From a checkpoint of a small transformer trained on Wikipedia.
Size: 20 layers, 10 heads of 64, MLP 1792 tanh GELU, vocabulary 8192, 62.4M parameters.
Architecture: LayerNorm before each block, no biases in attention or MLP, untied embeddings.
Training: a variant of Muon for these matrices, 470M tokens.
Each number is 128 + 32 x the weight over its row's rms, rounded and kept within 0 to 255. Layers, rows and columns count from 0. Numbers have three digits each. The size before them is the row's rms in percent of the matrix's.

# layer 14 MLP down (transposed), 1792x448, rms 0.0849, rows 553-581, columns 224-335
103:130120120129169088113138142146155125158152166088113190137094113100112148148030145153121162123163098245084170172149068156066127230121124171178113102126132118140163087108039122174085136137058154148194066161119094123082111074138096146089125079116179113169101091173136098158069092159135196166068180152138150099097128108125185132096134146110
104:127112172106089128128131087101102116117094114115148116109143137136112156082147094118107120139137075142135077119170163153123129129127147116191135157095104138110143209104118161160133138149087107042086140107166157117169122112100134130170177146118063146111099101109129130122174113154144096157105144171106087138094094160154084163154144078222
098:135136098140137119075185159167098092065117118146130154080166115162173127139147109165236163147082139091122165086160086103148145170053162134170103090127167155164151134148164066161117162090132122090089108170118136116163155101127131163106149154126200161154132169094153121129086174012222111100129091127170088116099121176156125108104098190156
098:171155155112120158165170098107138104181153193120153148158164171123134145114130165098186166123128145109106159136162121085103085115153162105135159117084053146124126134104135084090188132090118079176131096116081118158095140129179129173122092094157055110111144095091105135123150145079163191118116197041142129107090149112161076113153128143117
093:087141125147149113128152155087127133101114065130070087151215088105091076183131151186191187144125074106136110135133119184138160101148121111133104072117133081200127140145126171168155124088129090064145167178103128127136123110077130102125172124115064127156166165142145127117128142165125164147141132152150190114081119118081153173087144150083
102:159139112099163145109125156099159122091098099157078149089116135144083148162088143152109063139071108116164173139113080128136119116115093128082121154122167144138059158169081099114143152151139099085177108144094137140208116141140138087106167150146149126110132145156127174134162176148156059165148090153196109141068159105137112102100121146111
097:117144112162087124050147172096164173154151174135112082143107178120142151137149156053099156113164143111120095147151120135128159130103135134134116128106220087154111095079102158069088116097149086148116152162133085115109097187137095179134137072120106138164142075087135140105118172154130094161161187135079171146131130155125151131119165180110
101:094075150139111177112132154081144115131136164071143074140070160126063087097102094068110122104146124187101147094102195132126111101126140179112082116076152142117140148138146160109160115149198148089118195178109155129123168114121123134120123080161117162152169156067115098117097118127121136123121112074156165019141160102135143158147118073089
099:177121042178102135145101071113151113122069117102134203182144147106144144137107130071155141123088103131068183086095168154181106159146103132096166186169155104076076109145138110101179081117117114111118152150133059150142106126164132134110139080110102129129139146110083118149126070136178123115166159156100135136093120161154075119114179165148
097:158144149152065114120150174170146110149132137088166117147098143129115175173114135095096144159089136154112142173138124102142143190177141106089144138130167166148131136131117165128056055195156152091130102098075136100189091124148097115116121102117105072116122087080107074111152138114140097135153135134136191165109122163145128106075140109108
105:122102139089120146119150086088141177130088222128135141088110038056076123111095137128080066113155082116144097103172149140180117153128119091131143120110135066174152116158104078138160127167078150108088129178126134151100118133101121133140117167114128136176056137061124112156191151176106161134161103217139140090132111067126154120120118091118
102:173083120138092134186069152151130163148142124108119094063159192117195150119142112134126059118114207144105111127115147075168141164124120095101119134194207125198119117164123132131140191158052121099158165145095111140104139093126111129170150108133135130091116132070128153107117139126186142139126125225121079122073095157142125170156108085145
096:181091138080121159160190096179130109117135108141184176148151098173132135100115164144113143092104115118137130093143119146111120162132153140178113094108083076205138102102073112152041124084082150180159093119168096172079170088087148162116163136050092151082132083084133101146056136120162155092109101075111138128104137136232178103122146108143
100:144123132090130138132139131083128137067148110135161090158089156077073137111091148112100141098153138076118102141134132113129114095156199138146104119093136139204121119108159101144077148166103069176182127126130164064145128109142124112144165142134097071120110167157137111064154123123132146157117101138108163145168127077089148167137080120138
102:108108123084153145126096186111148172081152150109158161125158126186132133131181083140096160106056163153082134119173045115128109123143112129130140138157067139166143113157161118071182134105097086095141153106082119177154101123107192124223182129135172154186081113154102110144081110135131144139151133115036098205147135153093133100062156093163
103:132112131077202162171114168154116104114126156134123158122082105182130110171125153096128207152123011144092061100128098159162108160110124124085141156130105155128149154145162151118179130169154149131090114087121129130126148107125150128097153132140100108145096103090166087141062091151129135120135130172147105130128095121137134079132095149179
106:104163144158109113125046140139143144078135133138120106161153139116116103137153173147073138091095173150122114114081084124106124148095119117181151167098110159163120135165103192103137062185131105133085120053100145154102126096118121166147138148077134165087124130121130188105146132114132138113165101181113139137117148123161134115160151127184
106:129151123103193098131143091069166178162123130139106136127104104153078138173150089135132135129138161139078099117110163160098121111113083133182109117081138070179074199181174122150114145179133066121131189151069172120115095161080138109117171169152110098088065093121150130133165124136145178144108122174171162152120082087089099130152073141116
105:141151098136125091149135111109130159158110112115172174119087078119143140135103167101187154106149140152081101127115116148152173115094103084144102159068120187106141153172153157118096121118108107123148159191187141130099132099103169111152098189104141128100138077122145186116089113071117017117128067107088088142147097144104091128158154150103
093:105147110148129150135161160115207115167126132092117074140082073111184128155107121091122189190122157051133118124142103103113111153149146143115170141127113126127141151203136100156119127116134166111102143090109124128188172135085099114021139150130085160131100118157110117153102207159149090153117117043100162157082105109158177127116155082129
101:103169098108168114197094126152098136155132115088156095137132117093134074073153068121206151137114133066106147072167121139130173114111167143044145119175167118134162113132127118131114096139099104159146115143103142123124118090164135108098141176173059145116139167169149101121150120114107176141018125104169128183119163136125072154100200138082
099:093016161182104113114099125068199050084163099140103111090121194127201211125159150089138124149123150151120084101125127150113124123157110159147122117138155077130089117110173125093084145208129087084170173175112164133141146174141094137196113137101135152121118173099204128132131185132148164124116153126146150107184129111100115150070113153143
102:159135147084141145116076153143087135123137161141125109132124148136120202196129113150117128116125146115116126172098167139135160197109141120124138146108116081151153095151092126078124159147110096104102081089137149055146080100138167094175135071099168096070080132089140115061164084132196091085159140130141124133109106103135099064176099132169
106:120064120075128116072142117166152107124159143081129117165112142132111174088142085134202178124178127077096146123114082063079102141086074156097128172140086127108148110165106139071135083148110129118122137152147170080180125151115143127101114089170080099163132140170126079133120068151118087128103128136112123094162105125093113183159208114069
096:134126163138072128074125140130147094098184102087090141187092166188099132106151097105148094077117148075146095096120169112135147142122104117194133161112118222142109191106076162114139134083115156120133193206136139112152129074127126127119179103082146134082164105138196181116082089134114111143102085099088094105201153118155128083115154127146
096:095130124129144145117139147131101134158081128141151098157087129145146116085144112086164125160088135066077144128115144119113096167156151105100153123125123125181119172116128106099097121145143190089172156170201153182136148114135132075131125125109142161133151087117083131161130110119097098191199087215112101142104105043126059134120123117128
094:083167102142150116141126088129108124115078125059128098182115133129099169114146172160138141196178116115156104118131089114130098073171140097109157156105117133102109146129158143158117091145141122092112113128099093102136166157123150189107160071111076116093141208133160151135153086127155170057151140075072119098162137078088080090187185115135
097:103134100150142175164041154115117129128146041140094152141115154168128113131123105183132086128108088122161074107158130112112108090170131132119122119135109110116112122156080120076132155106163133219131125171178131125135138145124108198166079120101096086143119118132084129100108130094093165120079089129146156143148147118132136094131162150076
101:084157119181076193166083149109106133135093134159090190168159152102113117095200137188080088151142124077139121102097095131109087125152154143142148116215108112152170112137079141127127114126172211090151183128108123158125155144154140158049061118098154098144116155115078165189155064120132155120185087130119207148111155074131123124151165159163
# layer 14 MLP up, 1792x448, rms 0.0535, rows 554-582, columns 224-335
108:166116114096101090141138055151119065124131206087080082130177147086111142094108130151144111117125081140111098150167145180158090118136147159154120131112151171099064078137111076144110117132102139123214045137072126156086116097149104128105167117102063188171106200167142142093110096123061189158168119152152138063106125085136103100129141097129
102:105135135130121129125133195100160138081136156071105145146100156144071154166122145084066159131162108134120106116147097174121111167104175118106151144139143122143112113086150163143124125145117140126156153140182132088068096132135134070116116110056166177125147098150115141126128140184106100126114154039102133128062125153196076178147153109245
100:131109195113112206095157122085109119090157030138089090173050168157068094148103158133140120146111135097139098190105167166168097136105126134065147170105134114135134102102171129111171185134069153130104161142158166126141161096178129097117179131154137072101161127098131118069144131173078088171086131142196117107117095123118143101085162154173
095:145120122101089128081102125120142156155110132128112177088082079148110169102151068067093110123119171079147124172134161099125130094115131174154068154147113128087146155110133077085163172152109129165128184148172122175141120109123140120078110133139189124113147176106119147105187140093110132134180129124123150110170191089176107081150145105201
101:078126168056149153103114124117134181171130130104147079085159142108142112189157145085121202141134103152181099079129156115146092188086137160152113105116116099074126141107181160190135111094121146176106129149126073163197094137131086170156124105104098146109146122113164084154130126102127139104115179119121128109148109086168170121084189218123
098:093098153089133084160107118104155096173137108096121124116083129149209123125146091118198147109142140084098130154128167199118100150120157145087071128143132106183114101142075174128098163135058124065112077121087173164159158099186153133150137119116151143182137115137146114075149109129094134114179104150143124124129167108150119072172111088086
100:157224117113105137119133132152119119117139144130153176161082115151117142164162133140128163122123188133146147158155166159146203157168062151085092139136121062100114134121138164098111143130135133137160080136127192151155077056150161139131069169088139109180138133095086090130147158185124106103165107144095156090164096122076127120091105138113
100:111166052138081174165106112129146162100110169115169128145065108121180134138145147146163120148161117152149076125112180139092161070118135175062096167097103078090125186110147060172103167137126141158127135149130114167132117115113115128155163150125146115180134144129137100145130095102170156167134173121145125206087177157132062060105089153102
097:086125123156172130078121082144135146158165083090095111093148128114073180167210113178086153145137148054166147124155150095076143164101137121110157118120110133140187128167140185090139089169077106086166094059079090145113072115149141114185104143126066178164159087119097123112128109110121169078130098130077154108143107121113156129112097155125
101:088105185143070065114095182147138084072093158122098106203128183121113117135161147128128141168090120141123138112199149102120153161090164141112133119117119152099107106089132083152117050101199132160107173113187185255137137105081111106185117081136099136154132093165045093088118135123086129157103135180083136079133101129115146109108128065135
102:068134100117130141115178120084105108140105137112067112079084138189186157155169235182149146110153203152129143149120133113145111122093120183217106134132147155146138098179153114109150053107149153111148171116141185167147173154102076104084101158125114168161166153091143131116131127032120167126172128147141132083083166102108114112144106162098
090:122091142134102088132176152167121187132121104117095112144069166110138146110132117141092142126164156114090161128109128140120156102113089137070159149067094129115113094172172151126170049128083142137164164129122145086146137133158139136092133088123128138214113176136105120133140143094126135123109115077146149156100134061055097112077175126104
100:109117174121098132109123106106159116182117172162131096107104136128128119106155151105167133045066182145187167179128163192134141104169150193091083064156126128085127139168126092095124116090042094135050138137158131158176132149153091161100090092128134155082153176145130135099158124132162099160155114106127101116083146137141176187089196141171
098:089111112115153149139166117100155113180110136077128148125140098118085118114092130106191125091063129137179121048113144110158148110142078111170086065132158145110164210144109100092133083111097094132110121132117059113097146093168139105126098086109140167152079130141112133115159125093155128090125176121205102112164130075078126132117123224124
102:123067123072137117078095189162136118135132112080120159164177111117127157079147154141157076118122144147146174132089101147175102069105128170122128124097122118120093123104139114079129113142088081125146190051067121079139066121131110139121132130154125163142043085133138139132173124155114151135166148090135163114161157114169121117118177120161
107:187148122170144121078097084167124131145127113158127099130116138104163212145130142114134096132162116090104085161189094085209143106112143118144181127060176127132106132144110191137087113149115130131100137121200123114160147116127109033133124160166120153102130098159144151080121113116127215133113166102157145133112134104114132088099135183107
104:098109120208047154132112141192125117145158152149157109102111107091146118155180157152140187112177090084149185169071179129136119093104116098211130125130086130084114074164109144157124131050082170170142109126122113121156092124142172127165138081156163109145176150140132142147150125119163157151159146109139142127137168063099084080117121166151
099:095132055174083073137076111116092131111082089126115127089080129108090181130156100137128101115097146117161148136163146115142142174123150166097074067135118124204129104100104130162125146106072139111112148105116156167158155116122140126038086155105170092158142141167085183158151124167093121096135124106156118197052074172113125163115162136099
093:092101139143125151127081186143121172130123148126141123137139188110139065128147112154145141113097110124118119124103101155091160156175116109125112101137111098178158084095206054114137132149168177115108142150107099152067131107155180100165101081120139074148145128161136108207121098080085166105096124102140098151099134134104077125105106140217
101:121095131110133132051070148114120172158100113120110101120089149074099158113145106114146101103078126128120207169102140146171141085105141081103091087149119153165169099062187123145122162116116129073125136155169132156132110132081151150129101116180116189166064178094107169102127167099100139139093169145056146120149102043138112088168082135115
101:165120204145138066149121113173141152163141213116119167116104123157144172101176119152100122082181114137101110126063138154128138146133063090119083132088173135156163139099111112118082093130135141158186134137114185139082116060181109145104141126142142141174083110101120156129187145155102117120094124134087167156148092137087069111081154138126
099:108132122102109121147129128150147191143145194098064118113126155101128122164062141103150225128060197130116137112071184151099182153164166114141104150083088167137166077104101074087156152155177133098132084140188162083132148155157077135140141104098182152117167185083187127093115139087101153074134103095021168138187174167050089098165140123123
104:111107126106105088153141139177104153099126145087105167111113066116089095120132112111171211127097111078157171108097172105114076176119142179162137054183157070127087140103136118089091106133147122110153147117150128101090148120116158166102170097087160100150130143118107099117129128191158100134149166159136130147124106092117104089146203166144
095:117133092152128121104085115072162178069142163119205137150177146127104117112166144154139144158105130114149095148172122075121113040126105070137133110106139135140128114127211070134115186141136117093110083174110138084160142189234084140119066147212151139106125154148134089181145125112115123127114132157163093154105103163154165160106166081161
099:095198109151104137138155136125177121213178178075105122109104185165151195117161165173095173137134126146109106100138164128150087145083065094150146091138107126141046150126186100135106137154097094172108101143078082116099151117210097116136111140150105125090165126103133054175068094127098126128134158146115164172107177094135093194111124132133
094:153113191176158118074102123079136138151118121093108103101181104097201146118121109183169212066125117144124119122177117122071149144091154171110139080167080133129150087138154178165165118100139097183070101184128106161133147129162165126147089122103113133110112118080111140162128196070097147111123137115130125175114158088161119128114148186106
102:155183152113143147094161161166108100112085162130120095161139084133084143159085165145086106083147146114153098076136123114072159081168112135135104136069147144154151132194144098155088178151123145133112114109144119086130151222146071104133088116083124122122149099145087125140100110151053136168155099125127112187122155131098151113187161112175
102:129091155131130135096155160128137080186088179114070152086110146105144178055134131164124191115119194143174128127136099156148134154176220096123115034166149045103142127155095119117099127099071131114125145084127125124130146072106119184119109114154124107111109128112158143142168115130124135187156078120152170083080161090107105144107090095085
099:087104118160029175144076100101125191136105138157146118092092128081057046131165118109069131096137151182109128109185092160170144070066111112142081145109071144129133177152142120076100122155198090118100137117083089118061153125150079100110173174144134130119105145088096131099082128194117113133153130117060149138075119155140112093105143144164